Weights of a small GPT-style language model, trained from scratch on English Wikipedia: 492M tokens.
Each number is 500 + 40 x the weight over its row's rms, rounded and kept within 0 to 999. Layers, rows and columns count from 0. Numbers have three digits each. The size before them is the row's rms in percent of the matrix's.

# layer 2 attention query, 768x512, rms 0.0457, rows 674-699, columns 256-383
108:541476454533518551543453521496519471499508479495490526484531525502506413523493383586469471498536493447434449427535505521464466489429489545504466443493476520476488519486552438516566525546480484521562566512393484530524453522477570547485500436522455481434400507447491452503431558487547501484485466521466523551518573461511554540570544497538537459506531528596561510465447495435568541541470
110:598425431501517501521433560510573475436467469500494505511548444523496485517468499521535435548513495484453449566531595502526465492514461587469458470506494501492492416494499460549468540542521517474549491468514501542496466522497531529499520493490479484454472507427561492408464525504530539547461517478478484507500493500448563513575507583548514532569521496576524551490477456468508529541514
102:466518461472453521505440572526402477511491530494533443518432476482521471488483487466419566462518534447543507546527517469489536499477468523466564539512478473499512545519560462451581511497510524553492539537424551440507438513505496487490525534528494530493520537511499527552545560487507471490536482525481436541487532483495435549566505453446537503493489496453520445519554557470435423507565
101:442508541524512459510589474525482450515544466472541466508510442487487513462485526516552583500384463454494439548537506458525447476518543493542533481520534468569493526486524609549450472460482577477502444464541555436498459455533488435433502490509493562459560446443486508478550543469522538473536558434504500513517476503519447509519483510526548492452521487511488487448554489589543523431493
101:508550453480495493471494486506515561404453485501511540513463489472515475456549499468526464568459511449489521467523469523466471478528510551415584517515551469493517449502428576477528542542499484510487514499492453506517447480480547494467544478535503492465556508450445543474483461542514496586502518472489479520458455506408563496498582517449504550488474471427522476520565459481491508483601
103:433579425507479502478496522552508499595487537488628471530525504496506516513489551513501589519440429466434469538490480504546511446500536507566512496483537464571466443556449531536459545510493489500494477527516425454550501451527454475495440486465415480500510521502488477456554486503529532493508512411511522518468516451546428468557499497540516443461551568505483497461508521567475516516543
089:583458432556462518427576559479483568538489477460497476551522440444434528468479458413453540453502516455433456461521508478533532499481515534558486489535519516520528536502575431491496585568531467544471474468462510526500478514418509515534420466492455453475489601438525542504518553513532486486472485484478471474455554514456534486487602532552496514456483511549417488505484458564535403462558
098:549448460515512492435575455442459526514581488447458518506499506587475428502507467498554538564477504436570577446463483499564538519542510472482418524525440505552539469445503520532500456522506523458453500514540483493478561561458474479491439443433513418483514519452513585576526543482470479455449463426522441469479514527455460472469473475563437525557496552511494505540455416493492498530513
093:488545540567460508423484430480457534515501548496518512444465584455493562452523509476559515480499478568503538572495507483537446440604501493453553472445547574543486525517449607507569502554562511497460473509540460454542504515561512517413507481461515516510522490540457595523490546487453491495501505522491485437529542477492407471493531472442509519520559496480563434506462530504483461526515
101:495584539521511522468570435525537555501520503558518524512556431483457506459499480479510476492503449489505487485446424501476519522566487487483478516485529495533499499591468558524573522413527506503533470435531424498519531518491458545528464471531466516535537475504519535543473529447484457434440478523451570410570500498541493463523451540503494459437527554475483545505449428530452506512632
106:536505479542548502499446501527470498575469471473493547495580423526429539498429492442550465501508500450443515466432517439550488497461446549450462493525524518471468463548535560567431522490491459512539439504499481596505539523491454519469416467452452463544461494447460509480489547568484564491340534415474533493531514491511546512582489495500515499514490522524530447483557528546533474602526
094:483461466477486509511514574472480535501498537511536525516510616556453496495422520577505481528512516479547476443552498488565517578548537436529484554483470533553536517493601470521505522506480488532504499507433500540529613486478514467574499461552536600467512529488540476524571526487499447513503467501544521502469489488441548440496552476505460417539511480522465498472487569462553437529496
104:551499518528444492546409547498463446496513527489473486496472513444471504508498451474468550501428470482497502472584530491583526516483542495494499500528566446514560466565485475453507463515488431544467540436476448505470449536461504523478476513460407480473471540512554524478497541505509502523525502501529452512553477535588534502491543519518564450473501437529483464480537500482502430582505
097:514590513441546511517495446598512510512468473510482484448536445485562564498500488458511516519451474480450583521504554541530523514510497557471497554488561507544541519525460522548428530578534517511454490541498470444466500555545487496558421487509485505514463456556522526514490559554457524481377521476582501501472515528478510456449434485412516492432534502537516496547499469517427544529571
103:575432460517468510464483526524499425485553458438492475497495399452473434498542446543466458517487502464483529472494508482516546556533538524450474506516514485452501512482533475486507494511590520540601509555449578483548467484414539504491532506518499461471590472491498571479516449421597504506464448557503452566481523458476467571532448548494490459526515497477513477547486495509492550470493
097:462419526474505412488446461529578534502467464518440514458485486528551529539509475480550529448575554515524508522393493571502539444503531503481445511492447465449538523529537541540579462566465559494526525435467589461574560543438497587393455485501463486551536456469542535518449528496450553499446518450504452498533542504497516469512456541474491513474376521465536538528520426569488509522482
097:519497507474489593447466479575525499447394492557459539529574535507543516425525544563549551493519449515494535493484535522497479503495493507543568528469523521381502514513528394453518416527523509558483585437495486502497468426465469542494510459432503533548468516540549450509510574518522522462519456504541502526487448511471567475514551463547480482485492535507542503462499417466486483509539
093:467477509529485528473509431537506464468475452461447489494535514501462457510502460541586513463564470551558507422428502459486535458545555525458528563553405476445473447568517435573547474510536531526554503499463545483472473490513531495465518518562500490500419447442460599477476505575555530501508469492484496430580510524443503454465561542522501519513540525477531511537525433488468490515512
100:571402490457435466495502564493402448477618481487547510514471512545563440503521416443507463515522572507513503484514510500536486528486501495548494524460500514501481506458476449472577449475544528500505560444399460504502475511492499477497554504529471497539475462500530493456527438532622457533535465531541509593458477472424469525519548571515559457591526447534483462502578475481477470539491
094:548422455515551519488474450446483449453539507531545463510545497579468519506556473419457542474563458537483464488484534480539490532525452528530527462481500497475476518508507537481527483528551435492463549470522518475451504468489512520488450499484426552524458491497437534508460480504531489459431531471508485521539511460462524530551607444501492553460515492475520560559472531456540457572528
094:431449552529619506464449450469518557481524488443493522473506508522485517501508559502488531505517533498488496570492473484461492439555465509508439479502511464615491470477464527501568528490470500484479443504484517589477491459529488427548389407463487548508470478509513523533426540518498486537528489477508588490493526561499554472527563514479521542451537493502549576491462481507485509500525
105:487471446494458536541429553482441453497511473496531502509529511562509452484553472460499529551527469427539423473487508495527523531488549473598539517519435418466542499504516390471505528467537480523508496541550567510541467454467453548547512534579464502482406524525445534502500465466515456443539524531493459498441504530471471488473513519496515476518538490502502484484501479504543478437486
098:538458521410504556537528592554551482580495541539525555457483552475476462508477518553447536508447502512486503569554521534482484499467464437547443486476498539512508486510480427451485549559476489572514547562500580560483564432477558438560472490439522546467568525463486432506485469486469476530501533437505556554465548482505486558544510432484526443548446430515528532471496565452527458481432
095:544490528416498486504479513518485455434445465499459578536556482541489479475515490512476521550525460480484482434480537509531481568527478521461428497529485449418503494453538473542522479554483485535519531491516507519527485490498411604435474476493556492572550501510550552554503505536574518440523592471566508522510507503453529471575517471566568557492558542501476586494448450442567467505506
103:462482552572516497469475459550481464530442472433489518527559410496522532530443484535580588462497466542516579482509489494555474480495453498461469491547538505532542452512471537506411563479538517561525497511494516491578471568498404497505450528496541507561551518483467512489511572543464483525481445462506511456495534528501509400479523509495504564454539519508441493566522529533445488513553
102:438455451557505499513509448503410466511472461456548515524525517509505467446467479454529461548497454497487514442445421468548469498539502509510512498432429491494541483433466555557545523503528557398504478490533557502489509507541362515479494505434476466501460477500463533457466519492470510476444525494515532509483560566452499507469484514508445479436537501481433546542556433505507498440521
# layer 2 attention key, 768x512, rms 0.0453, rows 674-698, columns 256-383
102:424426498481541491470515488515492472509483441488496467495496503405520574553487567515487600446536427532443512440490462565461477541574514520529518538398536496502499576508456478498491466431512481516484508440570492470496519505526512497536484511564582486491528458477490553522549506512492491513485504420559538455531489460464538446476490498517430503457505489535478486539523579508534463536608
093:430469538474488440474583466494546445483503477493491445545532490436543495522495559554523522493505422466463588527451411524449486494497518559554469511411520495475558573519484534479513550440530413466513504435551540463608523479513491445561486497542541511506524546542529483441513458521519547466443556457545473480554442498490511504500476533522452462516477580547440459569519582520534532500509
091:485527504506550542499490507549511491554513488511496513487474535476472488571530474421487507385456497488625492439512542456508512531512500533446531489515458527550534427447482522424412468515590534501457462508489474488477469471450551510417530489483518481427589485516540488442492427468558437527573456477453520514505582533586440507563520508477524405497540482461486524495476476534470507519470
094:533473564617504460620445545465473487466537521531489493565459518435475530452459516564477535541513487535519529460564511543561493457517531506585424569479522543451502541497523489483448483543566563533548499568556418498459517520570483533507489477578565523583474462508515510520536459532522482468522515584529470566459534467524468477437542483472535502474481453516536539499507518465489522560460
098:542522519550463528514489563538431489471504467461565472480508479513541479521526462508517440459487500516551561592572531450498498550467540484444531406485444468469499501551540503521533474532442513511472494505455480436528472603566539504502477547452559442533529511506549505537506561495469509615501499408487494578496488472563471636504465519465438519529507517503504500439535544452405551465492
100:505515516467533511546552551445528540446429517516551543462509553541533540464482569512504553495461448491446511507533518568486583473499497481596473526461524474499500519515430527526472478510481540487511470556554475534518478458540501408507542458546525573480491460485426476548511537478548420508504460560463539513512420492496510476503554459492498471493437517554612476548527541502567502538455
096:515582506482446429602620464520528494449506491559473500430497514504562567500527536459509479467432463488468494481457458460448498562481489486525535454528491501488553458468505504542484496480516494468485470502544523510493497499586538517460545545496496465521542453596507479537499499530529462506500443515525439483562484518551496435482409484522541519521521464518595486488483520486420567437494
094:603528522513529501548477484516524505530540543427492497493554416453489539474481492534484510483448539510472467549480476513454519486472508562593529491434453497516525481498464426516505549541472529565460448499465493472487414503547469508510447618511493496579370518515549491489448487500563515474471536499500498510550479440528532473518522490540444454505483507508491482544503515545478467523519
097:423586597485501481579550522593432432531531501442548409537499497474560531576485485518491471461487516513475476457465493516497563528496507414511473519481475463545494587492481540494458474503478496523479526451500590525565503479596535426482473538451509445484524489436448448513518480523479527545557461509390498437473472540513559423489542426476480492480540549476523395508565476485462467523487
089:566428462485506465525526562494496505530552481457579477512464477512464543510467561480477529526577581485471532491474543512437542493453480465491515479540450446520606534444512501466493573457445486466462545625489487558495507517509434438426536467434493428504560484490478493476512503484505514489451543497519453500480448546441490438485517483483480509517499492435548447507487459435521508404456
122:468524439472530498492532492532514498501472488465472494550548534442465400504531486473512475508512432513425516529461501495424508493487501562543428519433517513464501541499511425495475564503542495533552433530512524538476496520457499545472505565469551516541504470464477455505525580477557571574461526472574537502521503547514457553512495536544517542504496526568516483513475525488562535547412
101:537435551467495490548497508453492523491466537500515521519464542527450490437456519454504598464475484479489488478497508485557513528584518484397490463432483507495444523455474490512480468516525517486523496492485561563550525437483493461583494507495503475521409479452510454525445523517480445407556493547518547553457430511466492551454498500453501516484498481509507568493523485565445476518423
104:541549411459432466484487576479576624514471517475512558492534469489430457511544499433493498509437440462530455468466552504448484465524496506535446538493492448578561422456504497500526569519496554478561510526449551557522532472511506519482449494510456497457571470521472518466414542522516469583512465401400527517493504532593493557503558441482501534452498446539456499455451463554492570481437
100:472456461522436440498526503573450516498463472420557548473525486482536459462466483551504501496565480472459509515554509508462497584537498453513463527462512478539466547515547484501509430492509521469531534529497561466473453488389537492446437456474505459537482496473514478471414510498587454503442492508551466463450525513496479537510502455510467548535499545560558499474480468496520617563512
098:462557485485509514533597473462525449518518486486578489535551459489510523407510521443572488554555538523496460579408492479507503494393538525471513454510510509459469492568492509533521493457475445500480509486489447469505493533571493523445519512505524529490516486477441507502542527503465564540522476517478493486490547496522577514599541500444445534553502436508490500463498490456529515442539
101:488540520508504487457523415506583433486496433519444505518544465537507484505622545496502488532520557507420502490508514543447442433415469548514615532470536421491545505608468501532505536469470477515541455471560416424527545527568429547527476555517526526518499484474490492511523529535480536514504447525520513458513546519497518490491526496500546550614551513443509479536486498505567490573506
101:483483513501520572505508447435554468505511538529540491467491551459508518493511546506497485456547503535537565495481454506445539507505442473550453466448514435533463482522447500516428575520510527507507480510503523395527485510487542483455504486508531487495472493529423523510586484530536489455509448466521504493455513609577495484511498451471483478502509487487500455479467532564458530514529
102:473480519559465546486518503442523505501580506443464501482536527542531470561551549444472457568521552441490477513493517508464476474466507552501534506559557469547462464553470516526493484445508464551467447429513485452578532573541509534506410593549444489531569525537440466526509507491517501533458493477530451444571537465571515471500459539522524510563475515482484451515476489526565519538604
100:500537567518508550487475498492435527523514511464513543459553536530507451430511441461606436482527529471560479538467578427538428438474514527414478447489515497493506383490470575480517473475491484516495435488490517486453497538492509487443522560470485521444542444518566550423465449434542553578564520478469491477525570535563501441514504566504472522546555502464425539486568545450478523519537
097:511530441481465507509521472526511493508464481491484541448510485440557499478426507444504474451509529503465426487526488556395548544572467508496497546502514524536518521448467523540475494494524428519505532553564489573505534468430469523556441490555458494454508515568438521476435518431493504542446463510495538418544560480526501409483501484534474462491428507495492417512468524538511514460516
098:528484458496574472427495478503582435460497462522481460530638503571510550443529511497412522524532544523439448521527412494538418478527585537504502521538479510501486439567503485527513470386438481566493483500506504543567563503526469467470485508543435487546545507461561496385479511497446480462482498566511473493548471528532475456526532474552515492528536495531453523521514519516522502486582
102:529479480543489479517551466458469439475604516463427433511463544512502496469513443477495537503545469493507455558533585499435496411440484497487538487482441518460418488528522514515439478363480514504561462519404481482516473459491535539469517496489484488451475438504513583477477501458520470477483424511452522529491490430565441485516514533492464511552445457496440545489519393495480434511499
110:492499478476527471513507484527413513485522501487518507553546561438518524473451535534484597440436508507525525519492434470485587544506432562513547492499465520517555528443451455506452483527455551481457500457502480479527427413484499520506525486517507491496536499591532489445481452549522472436492510487525543467479467512509534516485457448476490503502501482473523516515493526571467530514572
095:547527476488540502461488458549554481426575537575549493446500459416493534410422492485479506496441506460532518481513437560452494488544536568518559537503558479487515514427526491478514442525559534540487580542542482487533523444496431478481471519468479481552469532509500538478487507462568527485457438457539545445575446519459509495476469477547536470468528510558544523540451579507482474484516
099:518496526473432481564467459452565463480497577501543469502496448500489461509494447466474462517427459484494403570507541534496478446505547432529507445520461495466490524427543494533516487486543550470469565534469467542444442533535485503453481515505489492518479518427541504547476456475539491576467566483521458584528529473553501486444517469500493534489470462511608505518494479493559487551412